From a checkpoint of a small transformer trained on Wikipedia.
Training: a variant of Adam for these matrices, 128M tokens.
Each number is 500 + 40 x the weight over the matrix's rms, rounded and kept within 0 to 999. Layers, rows and columns count from 0. Numbers have three digits each.

# layer 3 MLP down (transposed), 384x96, rms 0.101, rows 230-258, columns 48-95
496509474474470479515510453547542483433450505554471454484536461536395478484492526502505537463490549448499527501514515538505593532501464449565471
493484537442496506442472511488533552505475514493492484467436415448466500485580505476508506475483487539452508541476427510481598521589521380528509
480497470446526549528488441514550536505493460435503518417510516445500534509448444562519545538527551504501559480436494478472455481571488484497525
490432538444483489542551571562532475496441524507505518493387482482528587493514535439483476494550447452506513467446530559481476511561517471466505
543539493565515488524506443541614495467561498543505472443524498547534465521453502526539509460492505490502499468449461554516425515453470512586458
478459467472517496477486467550499495461528608502557481572496488495486552465553449416481510530498518453488502543569479559498449575508524541484426
489611484482483589437550631518433463423461507539448477519538539540511447532545443482582508453551551490533378521539586469517522594482541451507546
506559501453512529431471486465544485499466423521506479543605538527475495565524508481563523407540451488529462491457460534493539533502499476466508
494565553468382583469488475501469561515512489462475509508550500565520471465496434460538483526501474442473418444437494500517516471519503463539516
509454477502446530479541440457468518500470503510477484439469468478511541536564480495518529447559469408531576525565521482529495478545411495561444
489508462493525541480486505449396556478540522502426551470496543509569545438454565499534474519512521538491415499547511454497545544467505482552518
514525435479502467500567474500451494526482521590495547447548401461471496479514538466533559536571483531567485466555471521480559524440517518515457
468574463506487496450453483517569499524510447503559477500476481568489482480471504483471519473499497553519380531468499530487578531435477484484491
540513553546512526537583418484408462512489442482542520488531480546471424499582487465522488516515438529514467425558486557498483512523470537582511
478557476500575498472524525553457494423446551516545552471485464530515499485496517532563468488407447485468452485431460493453484407486538548532535
460536507555519505490552549557484430566449482474527468441561579490505448585505455534537509522515489484541560468526495471503450535387449474515495
480521544479500511522553436466469467481511513523491484511456524496572497514517481468546517495468521500564467531417504525497480558581507497523540
495511547498520513490505475424530506435458563470513495491442553515449531499500464484509477481530451493529500513485521532493482536470517472461493
506538549482506479458515475486454510502493562520523559515565586512520453523489437514517534510475566581457454543533482537484484463489485447445547
509525531505484407469480445556416480522523555438482463505553420516589542519493507512523404473442500492577475473557468506499490529478519511488473
499492489396539582525468489527485437546521501586506470469524529535472491521519473448494374453486458519565474472507513505493451467507472488477465
526520482553473420500471512471476511438515528532528467485478507446507548511521563496462480540515543521524496552455527501499556454470493498522487
528471462515493522483459504508491527481473514490484491462472508498576468524470516459546495535514480473554475482464438548499541453505512576476378
471516490502543506502462510569540515527483542571494479543494465510536477524425546513506542493527532465465480530545452495471640535481477468495526
495480504449556541458471481540602509452438556463447489527528474532465506540496431438535432488492550394508495473465532514485542444519489469506507
463504479542503499476495484551552563572555478489547424580513521485553466548558390445519470535428481517540443462550469472504492481531525446471485
502509438535482491505589491509535518537553459543488587480508449420467493503535492517521588428487464506539453534510532492489525463487480498470522
519534542511497527492515535484512505590530520511505501458430456449459446521436549503499483508515540548517421486529473471497489525492443468520516
496556510477489527475560515517527534493549529484469489501478506455502492484474529527502486451477566567458428489516457506479506488480582502552530
# layer 3 MLP up, 384x96, rms 0.122, rows 231-258, columns 48-95
473506508504540406478459476501513503522576519448468458503505475456495572594557445447511451469561517473514564494501464449551554516483582542543431
451546474518498495462438500543493589513534503560471518570537450520510525538546452464524575530547510534424475455490509434517451479486470480518515
441467489535465539465456577521502506484526517548458514485512470457558471524516486541491484511521529493567495493517449546489497491476478508515539
523475490617485531534507415506442495529507481486455432444473489577496537536505455520520468609507426546486490538532496478534502493471448502559500
490477534589507451511460610440507450576480464484499449489516503449530478501499483578502468475459545531482502516503545474507470505491427461472585
523501537490507544515455463480483614477511457553468510472530506495484506475511474438567471503543519507522411402506472459492580525497409491422518
501545543517537504477420449469456455545530490464513466474453588481416608540482511495536464461525457512479397556530479561488610512454504495513543
477508599514471443504519470500417541509487525476529509474500529609435453450507445521551531498477541466486497503544527506493491505543507482481478
458540504426530498550506511532472535511523549456490485425460568468542485557522562480510553531488539527552471458524587464486488475471432519463482
476519487504551455463420553541483369567503473526535475504470568508492434529566497506473484499565522531482475502508465546434459482483485434497539
493537453549469479459467506518463468510481444467479605400540524544514502510523597482506442518498527508458524533523487502475513484511420556500529
476476466544521460503554553459418429486439509459464530484496541465511499510542500550502520531542526442519583525531541476448448448546511549505514
484493545455518470472519524505463472546472492586573466452511581548519562446387476472519464483529496533439548529515444456468479524510508477518570
452431560494543581477422559536495543469466521434468504568447506503554532487511478558535532506502466529563493477488459485494441517495500609559502
446460527543514481440490527432484511509541449536515430444480477517538511589518396520507478539521536576438497549599561442536434490470415461537471
489486476480538527439517511499561467448521427471557483430504516500531513449545470475543521479509461521490501566530512508514545525537498469454583
482508500445546486530490498491486507527521530479476495417495527474543490566567515501515445465522497479545480468565523514453535501467462558536532
523470501517519516528510556458522452523497470408475517513486521493531492548563456496531525502523523535477444474482423478487483462547465486502430
527431577546481505509526455501432565524497489445501428391531477498569519467491506553501453594503557559527522451527550485516492456482487548451481
467501534571589506505511555508553533540514479451521503494444533507477481574534422508485510490519520514492557532505485475511498492563521463519506
484633497555526572477544490487534625478467454470414479503503491451510414514510474536509568451511487524414541481512456464501462460529503608480567
512545484553537487476551498526439522506459510522557524501480507487527509509540563536459577492540504557464522492477509506522496504527418513541530
487485576498488502497482458464563522506518502471571540509470561566566524500477496516502574538528496525519541555529526391469509470441544518435495
468474580514546463545443543441371506523496440522488521551496532548546453512496531533533574450549498519504476477448520529541436549524451450556563
465494516465553528459500475447474549493491505530522492441525482450432538487526435486563542475541528476413446554544465514553468506532571526552529
490509477541471480473531497549470499556504511495551532470379568564507532523511536465495381518524532529462462508470476565469535501477456525598513
441534482483531601450526505511488592487478438482474471536553519462462519478466562470527526509498520543592583506529561474530524445476480507501498
483497516538461482475500467507444527560487490558476488502507448567508475489490468502545450481528561510496585609509499543511443438546503496472486